config.toml
n_kv_head = 2
d_mlp = 256
activation = "tanh_gelu"
norm_place = "pre"
positions = "rope"
qk_norm = false
attn_scale = 0.177
init_std_qkv = 0.0846
init_std_down = 0.0
optimizer = "adam_atan2"
warmup_steps = 233
decay_fraction = 0.899
z_loss = 0.0001
train_tokens = 88390000
Each number is 128 + 24 x the weight over its row's rms, rounded and kept within 0 to 255. Layers, rows and columns count from 0. Numbers have three digits each. The size before them is the row's rms in percent of the matrix's.

# layer 6 attention query, 64x64, rms 0.166, rows 0-31, columns 0-63
119:167121153099123127154118119102125157130090108138096103172108153151112150098083150127137153131119150134113132122131129120175133108151165163085155110122162159139145104145073135087114148109148140
062:158128130080114111110124064113126150130097116119072096162132162144130139110105123092117154154110137150126168113145117149163101137158148138096146114116164189127120128144108128128110117122131165
100:076159116157131124076115163137127115108139180108128123099134138124131077181144143142137115122123113133155133132137119154089142143096054116152111141143141117141114155121138144171133139129097109
103:088141133169130112109125159140111100138156146094136163089151083160127112162134121139133091110173111131114107149119160157133127141102096117170136136110133114126122170098173101165110132141108095
108:110104155161155121134140118139109107147134167104151157114152107133096118162098153158116080117131106139140130115125150127115092134103135143207105133145107091144121151082155118133147135135128074
093:086142144134138147093111170144105123106162135132127134090132100135137114124123119145115065108157117112164129136126149145081144130114093110138107128144126106166110139098187123186088127153110129
091:126131143159125174130141129167139087091114144139139161053114105105122106115088118140169112109139110130145087158152141157126167101135083132127138143089139146143134146101132136143151140125100101
074:118137100116180107130126149129114137143160126103098087117151161141157137118146118078151132119113184102142094140144115096164117119153131074117101104141105170118109092115138131123116087157136137
081:112108117098153079130131136114119154185128144135126111119121144141127168152166137105139137144127172071140141116149114128106140155126166081084099104143132129113158128184150121128120107169128136
094:133128143155147075107135081168107139167139153127093157139113141158100125156133154138140090108136124096132112148132116132111161182116120112092077140126131094132125147161152128151119133166128088
092:143153112125178107114153135085109122118144159113110169087149107132164146132148144132128098125143095113138065105152109171123117125132124075154147137108139145109113139081177103135152126127121137
100:151128111138145162143074123102147132165105119151120095121125146155158170130071146126099144122131118117142099125179104082140122136139112119130110072161160120137169121133133125144097088108144134
104:119138127116168097104108127074081126140143102109132086149157127127185159106167100135104106124133159101100095145148132127133101090174100132116113107162126155154134130130131125108088129122152135
145:168130116112170136145094090098144142152109100107086091131145135141146158095131169112160149147133146135119157175136109105122151150125136134107140099099142133113147090174115162095109125106159148
104:147127126093160120163105104072124129145120115105144106109135145161167119125166156125189144135111104095113128126152087082147152130145125104142094116125166118118152145167119134125103113151137087
107:093120110135128113105152119134158144144125113137154168122111130128115082126064102141112137139151138121106132114137156171080110127148099145142151160156121091119088173114145125168086118107100154
090:160130114081130136113139095094128132133096110155124130181126120121116169114124172137122147131116120112089142140128119138151127112178156135081123118158120196136148091141110119121161177102118134
122:165120106087099121146119109105122135119092104144118104169113131112118152113093155129114156123110125121116146099138082114162142109170150151088120114161154160139175093156077136105131146120117155
095:162138140101153138116133122138127151102128107106108072126160142121162091102113104163118129181143138166141156117091146100136157125120105164100174122174155121138118142121124103140087100100131138
085:131090131125148094101144167132114140164154127106129151113158116101125112152150117134110106124145120146125126161111159123051118159114143097132131165152082118082145165122159082160131135139122130
064:085109129140160121116137127123126134184137181145116131133127122144133099152159092115151143151132145117168138137148127136099127141087145071097126144145078137157087130142131137156134124152067117
097:167128125121134167135107127121112116116138104132124069167135134137141157086138131136074120156088127133129154116113118132106113134165137153075133078141099132126142094129113144096158113101175163
110:144106138110122119103140162147143149124117126131130165076168076108135128153120134156100126130158103157123166129106165188073102139118145126150102113130098125127129152093138101118157166118145127
104:131158112110145147120111090102159127123107112140112105170091170140144126107131161079134143145107172103118145146170085095155121107151133127094134110147122144108131092178123136106136108091122157
107:101159094102136163100101111100146123110117137120119092133083186149117100109102138132140117135083130116143127117142085104139135144118096148091155126144191146142137131171128161114119115156135104
113:134129134126137173117086111141199134120122105118123056146114173121133131105117123092138143112147182151121138149129123127137152132122110147104137092133143153085135105150110142134119106076143150
118:163131079133124160100095141123120143149110105136135111119105195168151154117094153111135137154064125106137129146176101144164121102160110124090121095143130133107145111137139154127136129102141134
098:134137138188110217101129116161094098090128140125138097137122151123152121113116120130115134097118133154180129120139119130174115145130128131143093088143111165167122106101110124118148142131120133
123:143120122114118148098135135170100122090138102147122122145088134090109133123160147153114155110129144126155118155108102119164129159186163122112133092174095177117129098096116116123149153104128165
096:086155166105117133110148124149118127142119151089115132146100092085081118147180125132152142115140124147131153118082146110135140156096150139167160143126184155087095113150119126132134119111103126
102:148116134114064172118116159156158102116105104159170138133106138130139129123054074138134158141135129123162135092103135153141117106126105124106127114162152106149119147110108130168123138122130148
098:113098103128166127140145103115103125149188087108130134131126165149133149119140080169110110118099109109119099103149140105124099144180109145156101105156109108135128181095155119146113131137110110
# layer 6 attention key, 64x64, rms 0.159, rows 0-31, columns 0-63
111:123099098157130157108142148143163094169132163136100134091146118142152128064135136108148101110125145115124109104153113114086164148118135101123094135136140100120179098144118127156100098163155132
092:097097122186139121087138160159147117131161161122130151114160134154139121105134128124140077133130154116133083095131118094174158109092083078166139141141117120142122117111144133134131119163137117
095:125103137138114071165155127122076142111126133138175116139118159088111157162131134149130143135130124096131150147114157163138094115138112103154114161128147194128091131145161107142139147105106102
106:152109164141111095126135136145083135103142148125174131128110155123120132140118146117095132120111139151155139156090141173184086101130104154142129112132103158139096140102132123110175176102099101
083:172121137142099104088161128151103156115146129095146152121090130095108109144147105146120138134119161151136112159112130159166062117106147155142124130140116136110122112130122112139165166156063121
077:133117113143108054148127119156108121094151149174146110133134132089117159158180119115152141118115119126157118138146137113190111102138121107136119100150112160137109102083114122122126176156120120
113:134090149175083133154145128161093123129142127144146110094139130084115135147110118150115117098167108147143124127065104145113084095143129154119126124119088139141103113128146101150184157133107129
118:096149121129150130145076127105169105154106139132113116132151135171139141125136139114144106128155126102089116084170089114144164127128103105127113156094177125127155145143110175119111093165160123
087:117145119109159127147114133099169115146107137137114122135144151130150115118092136090142110116126092112124163117199143087087172126141118116124119142081135109110129155113137151150100105113194105
095:130095118094164111131123136126152128109104127117171125129160129116138102134135125101129124135122123150121155105180138116110190123101091131093093154101114140089111136177150132182098158098147109
112:141103113144183105098106111124168117141134118137142062120153142182106127116152135129162109128131153095100113102139146123153143123131126134140128148081109133127165159125100159112098083151126090
079:095145064150130039148121130127149108131146116166118111112111119144143126125145107094144149123125092099134150118150151154141144160110118120141157138130105161091079126122123118155147159138130146
087:086137109149090110120091103139185110095110098141126150091152167167130133113129146099166141118120113106169129136182120124177135162121083094128137104103102132138134150131114137117127139135125134
060:134130110170063100135155117137147126105142095133167124172139135114136154133108100085117164150115077119138119103172129124142106148126094136125115116118076152139089141127127161151161133148109146
091:120126084168085087133132121142152092151134135125144144154155139118127130131126138100105145126129091093144141125133156144171118159096096091143131145122105147143112141100135123146173204120116091
084:110108135076159131100108140126088117114124121146120115094124138124154108114168082063128139160083159145152104145124109109134117114188129151108129123133131129162118118124153091091159132133150145
104:171123148106148176138134104093137137155125113142113117121131125158146111084131136109109154145128177142078139143137134119104151118123144182100128130119112087108161108145118162077100111121140177
099:131143125111171170124121107095170115145129125153121110116131111158158146076124136100165121129138127140102123122143135098131163110111110116106108163089150075133150112131107170120085097135177151
100:123092123178125111152152129173110132122127159157117102091097138151105175103149089110176156116111104120121149089140122140173108135118122112121150120142098153146130103133141129130092122171162158
077:164101154177116109080162120143098136090136135127163141136118148133116120130123160160113119157125081130145107135115155142146106101145091114121113092137054109161092131107100143141122145121113130
091:110146128131148106122142149159159094121129138152139159151123092143141168127093120129122105132161068111084141128127173142125139112124121070137136140122121136129093153091150101078104137141145080
114:113152145132161154124129110127182113109095100113080140117132112143133130118140109124177108121125134120108140113172105128119161131116139111109125119126145098137173144154095116126091060169143179
092:141105153152133179081179156130114125099141118137125109092097135120098154142119143153127107157105162133129089145103170110121096145133164153137129112152113116150153098099104136121104104140143181
063:122114114140142118122063138122170137134101118146123135098164152179135141118115103093179130128151120106102157117165113145097175158114114122140126146128175153127120133125142150145163120156156171
096:119108107139142111177113102147131114176139142155133116154122120099139135095140115072156159127138118101128137122184110131153152156093099079131103159119120145119081117118120121168168134105146121
090:136130116139127142147091149113139078123127119162123137155155143148161126115124154079150144146121124113106111077141094101100156130173123118100085131149142148101139099130101157145159105155153181
085:113120100156141116139113101123159125145108120141111112097159135154132138122098098077181124141104142107115154087160119113085141179098123114107134159104120141125080133165102113137143114123171156
115:097163178140109144131185174161122144105127148113119137138118074110128144154135121166136096093114147133125143140075134157122117108108149108172143139150177138104136113137105122140122130136090115
135:121162150137115139090170126145091173109134129101123122084119085121144130164109144167123083106122167128140134120100132154104129108109173145155112118133158092152178135143132078140125136125116116
135:153123149146118146113166128155064143108170124116163138153101125098138111156121112174099129101124134136128097148090136148131082107139149164167125108179121130116115128096142101115150152104111105
116:080179132130094151118156152166121138102144173133101124108107095098125145132117096143109146101107127149167139144115133128130128127151160147140153149176144145180148106103121110087091142108118131
127:122128107100125113118080119137169123135106111113103141099129103124163106108131167093121121138090155120147124124161117122162172160110094080125152136059165130096145131142144129148158120156133132
# layer 6 attention value, 64x64, rms 0.132, rows 0-17, columns 0-63
106:109130104156134139112108177150133100139117130149160132108166086119132103117060175128127096119160091149170121098133160160142120092107139090134120109137109113143126126158122135172114114105131138
110:141132100164116115099108093071125126136140126117138146135117132093169106129139152139150144118132118085181135165123100160119139112141171131107166161144187164137134109110137129157128150120106162
118:125127112120147140131107072119138113188147137109135104132126125131118131071144115128087112131134153137107180158124108180121091171109163112147129080143126149103129144114125153122115105083108121
110:113102131133166134121091085138148134114143126081114112164136164089080145157152122139123108131135188138157109125109112115124126117120097135160115115089109136129158173156084134134133094155113155
111:133124114103108128097123153162162101139124099125139187152131125147072149123122172156113144125093127115141147156120104122136117140080122137086103102137112113085162149178151164146131128105131132
111:100148126144133142195139173143133113099101134126123123147129111167164122131089122119125167118160150143156136098128123162124136113159135102122123179171107148140112118156153103182127129154093138
118:169102104102142178101153131125122095136129118141116121103163132062131161128098127153151111137085102141166165129111145113158134105128141128139159105115135153121164103162141119171103107102112113
112:115149106097109170138130135128098120151166129163142142084128130134118190127112126105110115160135105095087164127143134123153126079128163147114104100111141191143151089123158111130140130151132122
116:095147130161115125154116118139114165153111117115154180101107147139114096122132155137130161107109158160146106122162099151080135163144098130129088074154110125076124144138141128150147140104139155
106:106137083123106132168150120123140141098169146161134156130128093075136145174117088136143105161116150081100073147142085105135120114093120148135121166138107143118168132126117131148125138134117137
122:114150131115144096127105117144133101098108070104131198121152141111126112115159168162117134138104143112131140140117100151144131117104134143116111160143166154105122133180160155133139103071120144
101:122107107160135149121164157101120147104128143114104127153103124164143096138125167117172134116061104155140152088136159153168129139169125134135163154137152123094130113117168119140088120110137101
109:106100117079110172171160142148135174127110132138136142098143126115089130115100095136113128140120112151126157111120134102083104138106095134135122123136099135047168110159106115143128142111146131
096:144174145087120116122099094165129094133132132099097146160154155114166129117143093129098094105120186129094168136136148112148114153107116130110150118143157126108135127137161151113095090122102158
102:153139123104153097108149099123107085143117148145155083109125120164147144114157138117144096140135095128071161163151174165140107137150126130155146114150088094166133110104150143091124121124120117
099:130120119097126128091114144101132145099106138126142101133137088145115120145063155116115121140092181144126187115113136137118105105118115133130107167118163159130160146123066100129142096090125134
107:105140154165173082121096130151129128097114101102138163115109099146153087111126160105153097125185131152142097136130165136108148136157095129162128114114133075122124148156132104141144146107148137
105:065103114111139128088142099109127183128080142131128177089117121173123109137139085128154116142171126122121112160145104164105126122128109156117130144150156136130141125156097094160134120122104127
# layer 6 attention output (transposed), 64x64, rms 0.131, rows 0-17, columns 0-63
109:129165101143137153181104171167130090124119107163158135128112143109113116120090114120132093153137093183127160119157125133093160136156170115134118119121124113124140135104107124149072096121113138
114:163076136160167092122129093077138135100115130124095097126150127119166141135133137118156112139154132086167092128107079127106168123143102137119138129130117136118134146113161135129127123163112189
128:131130133159156105106108125179174162136183101130114162130153110119157120091119160096140116120124146103120127140116133199100087135091136106123129123092140134120109129105159139122137129119081137
113:123154134101092135089080107128149154142153155078123130116154117120119074112165134094152139122127165149146098122113155115121133101121138142150113132129163113116163167179095158139113113124140094
109:097144123126112102133117150129157136158150121140158120141055127136101113138128126125095121170125121135135182164130128143089168156079154158103116116133161123111124148147124128137112096071112104
111:139117158137146152188118131140084146103124142138146110140163133080134130138134104139158146141155086132087125134105105112129110118153145133117100166182095118157108111129118055128117117135109137
124:107113126142165147110112114091135067131158146135118099115126100118133158137093084135108086145149097145157137118103154109110148160127166115158177107135126123118171146156128123149089110158105141
118:118141096132175098085132134121082107125153103185123124131139130117123188089131085142103101139092125100151157137148138137129127123137108127147171123091140161141144107119103112143154138128145173
113:155145113116106125144139152176117210177132112095139130133099139117127095129131137097137111130139145146133171140119086145099121155138122149114064139140121115078127108134132137123105151117111093
120:129112089134117071095114085125109094149140111153117111128156135112143122132151087151113124150119156135125138148119130133176164131134085167119174145137124116108179165105109115119134114170165116
116:128121138193139129106092125152139116099170106107149120108102138132122099133129146089110126166141108150161126172127088130134151125090106178109120147141126159103096152154150153130115106103090154
103:126083097102159147156158120090144144140101142117116099132110128149132104112110125113151128108165078179134125077100134108170098145163131112124137137178137172152115112132157122110135140148107109
101:119151113129085126140128123138122146165143108159155128137089121117102151142104082130090129168131129161126179117081182129121123159137150163129146112150106116114155099139130120131096116124127062
102:113149169179118134108129127159120130076166138095110129132147109125172117124127154143099130128117112107095107165133086153158098143097128127101158091094131140149078162148138120108119151133100144
099:126124125150172123092147164146146092110121101154121153128163096181127136117113137144136124113100108101122099130166146199133084128115111073127130130140135128137107101118122123106148159146107166
096:130124095132101174141151117120152125127129118174162143100158130098078121136110073105145140150139141151102142126089148140140136123142148136114143098130159136147085129156121180131119076081116121
111:151148130126093159135112166184118128116089135096130142110123143162120109119108150074155121114137110189150098142165094144147132097153128113112091133149129093090123134147145133115107149117146094
102:136082146130102131088112115154097157115090102138172095142121107133124142141147094150174119177123151127161104139083101180104150114157128131139133140178130140131104090126142099115124127132124121